Weights of a small transformer language model.
Size: 13 layers, 7 heads of 64, MLP 1792 GELU, vocabulary 15600, 45.8M parameters.
Architecture: LayerNorm before each block, untied embeddings.
Training: a variant of Muon for these matrices, 9351 steps.
Each number is 128 + 32 x the weight over its row's rms, rounded and kept within 0 to 255. Layers, rows and columns count from 0. Numbers have three digits each. The size before them is the row's rms in percent of the matrix's.

# layer 6 MLP down (transposed), 1792x448, rms 0.0573, rows 1322-1334, columns 336-447
088:112159134069125171150095159102089145145083169082130096180141089076105120161097116167132191108160087057108081148113049142162169112093158112096132119075153139095155110111120116140115123081055119146147127172159161203120113146112143144133150115165107149101188155115138152137137082175118179181123154125115135079129074161111062094166139074071
080:152123103160104100152174076152086153095145116130140127168147141110198084114062124128117167162158103150134094103122107159104118093128138090124158123174120077167121147134174082000084168129124168118133167114129058110110119154080101110119122078183091061113101151022086138145155085153136117145177178156108099114143063135115141098109092175140
090:081181141161133151112116131153101113137112065154105105120156138115097130158095109069120197125129150096068139110066078162192094174129180128157150128094108138095127173130162120123170117088107154180122117136146122097125152189130109126168070105134177136159103057116105125135100100128173106170101083160099173155134134162134178149162077083203
114:098084119133084085102140168097125072155172089139118132154170150130107170113136095132119102121089146134118109145093171138070141054137095109150167151076130157150168134100103141126111176073140095094106105061136152069119123112087178119085100127127125142125199095113134154085124087086094085142152105126129086145086125070141146132096125115110
120:121145103131084169152110153136099221137144140068181186120127126163160129161178108081152104187083078121132124105141132098105184115184078140116085080164121096135153116170120162184130074096171096110158091091164149091117130052132101104109154163135166162101155069128131117109148136169158112139142123081130122173133112140126145138103093116184
097:134066145085161151063131127137097135119120128167146150150094138175154111138095150138121104194102132161131142038095131078123095045116104149082093091146036098156131110117122122128129127140152086101182173123128083083104126164114102191093154094115084115082082095161133036131138050148173196164077098172075096113127144125164116143122146161121
106:125149126119070080127107136130139095120141138167131109137109118106082125153113131105171110182073184137118124073123156175113168144213128129144161129106192154107157087124128123157112149158147177073063117126194106100099114097079156122105107208101151130080109099117134139035158127148135163076117179100148147208122136118103148198155057120110
111:122120089163092089104130198098122151098128119166158180122175150101156104148086115129119133137118128126112115119101166129157061189132132114209154140096119086113148074132151129090138145159144177119097119089097092139096141067130169120098150155105162124139060155114170174135067141189138097118158120133168142140144151065153167132130118216066
101:141151135010144152135097065081136115151067131101127113148151132095138131159148110116126156168125107173075126110069121126113116127153153117095117124116167115129171107080170095151123125065133181093160129137095134108155144081111172126150140173115133120119117117124150111143100076161123203164085161118103124149114129189171185168135113167058
095:096091139108097176134127130121098104151132184108063029162156090157109175172169151141101149132149115136120118100078121136135124156154083136120138136161130070130111150143183160104146155149164119186105156170070097160168120139219110071154103162143127117092130096106070126087125152123128161145111133108197138119099149115156160133129133098121
102:169110134147127165078098109130072068102089088117123145085085140137173114190124100088168139163083110156164105114066138130126086132132084103153077119185117063165184159156171138183185127125150141153104090076128145139081122131071107132104108136194118124131161144151117123099125104170183112082154112100092152187115119146116045129123115122109
101:123118158069110149189159078141108126090201109097180119084083114103209127166238124155109142138094104089142122147123134178115172147124135159129145167077128095150099153107132191181101101129109132047134064167124089127084105178138138190109113184170124086121113168065086076133128097140126081116125126045124184062148145084129113159151128098121
099:121115140131172110184113127205059146119092189096107204117147087102103165101109164170130182125129095152135091124052161116110101124127143089072069058130127117131127152133205126149093129142138202118113179160157120186108169080093118151175138101110111089176128127141080121134117186094062127148102090099076108100165126099161136144138107144098
# layer 6 MLP up, 1792x448, rms 0.0786, rows 1323-1334, columns 336-447
086:082137210167077101121048085171113166115091136109120120134098136163138169111133119090108175172135198079094124098128085081165106209191107120136106153047094180132194138171162140110118147140177117120104098158161121167146148142154146149153162110143125087106137134109132192142129131137116108136122204121114169136143128167186155151132159056135
095:150142079135163196072155145137110160125108128084099110090129133092149109145116119168166209177143178085113096162114126151153108155110098105171126154095226111046127119100130079129099081139117118154130135131152102111135133173114111164114125186163121169179061089135128089101140126120161156132158086115121129164147086152181133084160138117187
109:111101117103121081105082133121083127141153130093150101156069072082062154156105127145145172075175068124116108125114074107122157055144151118139153115098136119157103128113091140106103132176151109080101201115146096143135103090098163104176132104098103120142130105168138089102088134148125126114133171160148211106157112151139076063103107168147
118:106121078149130195133174144176111161152152150103152125117164185091138125077136077114152127095096131139167133111117118120132119131105160134166098059156099103126124061117064167090166095128155090106124157104162107165140178173118119122117123094151189141152052166091108118152122185171109113118169101137151143126128091141159158142135091127131
093:112139124105122129170121128155123119171179153169162123135148063134134144138173150103217139125122115154141141188167118142138101131090124099111128108145110158162145068063056098116183120117152170130078122159091115154129136215091139146146132178063140140179074123079136159160062113149103133127139125110187138149074115129103109128154153160144
110:119164149092143144152169098085135164065068095154115116098137113141049115156119135158126136108137181123122148155108138160171087132121143128110160111150160151093144167153181147163217154132170123134083112059160118093065172174146093147121110166102086102086106110120157118087080176127169133146145111136097150147155103060144106152133137124154
112:154083150103179109186187163173154124174142119168150111163135105129141068058093148116139119127052154098118153152110196162138168147113133098106077118135114145123144090119100134128166088233077131148170194160173106095113182133107160115121119179151101160153143119148088125120124220150167097133141124093164161072111130071123108089132158146202
107:154108057143096207138128126118099174163151121092102084148083162146134127131107121192154136147196137126107154104102167111123135062122102160184130154140150164114139151107090090141152095111133100118177155165083166107064082167200106209147143088149118081117136166165099140113102182121099147136143150138140089159163146151161189098129166077165
091:071104042109097071038061090151122144158154112147127132155136163086111161135123122149116125103081158151153135134111107117082081184122107081145116133117089138135141168117161097114122137089114153083103119132105054154154192128125124132141151139172055091140089092157077145187025102134137128111089138145118213130123138064109101058157085141102
102:104070060079131089122047100169153107084171150077113135160100120107125146113124123149105070119167148124114108138154132107106220128094147144172107138105085125167151163141101128126090114099109148096104133156152139181110146128102094171120112154088118146142138143126168147198219084131124118137179104140157082111142071135094149127096088067135
096:109119144179179112158103107103138177161065151126170105097137109074119168141085159162090188139119122159104163090115107145122123070171170146136140140134136104125115132139146127171178109088120135131142137173153120103100118108109151098104154131108140095124174144139190114086121143117114162149124117115184125120151098188063141113175182175133
097:132103122114153144151115198138094096115042112114104069123164124124093168101123140102102190126115083198077118139130160125097106078185093177164066124131128177131101180130157091154173100078158153105167136105101144153150146126116124166147112123085109129096071077145132097085159095143178115152144149107106133097108135127114123115159088175118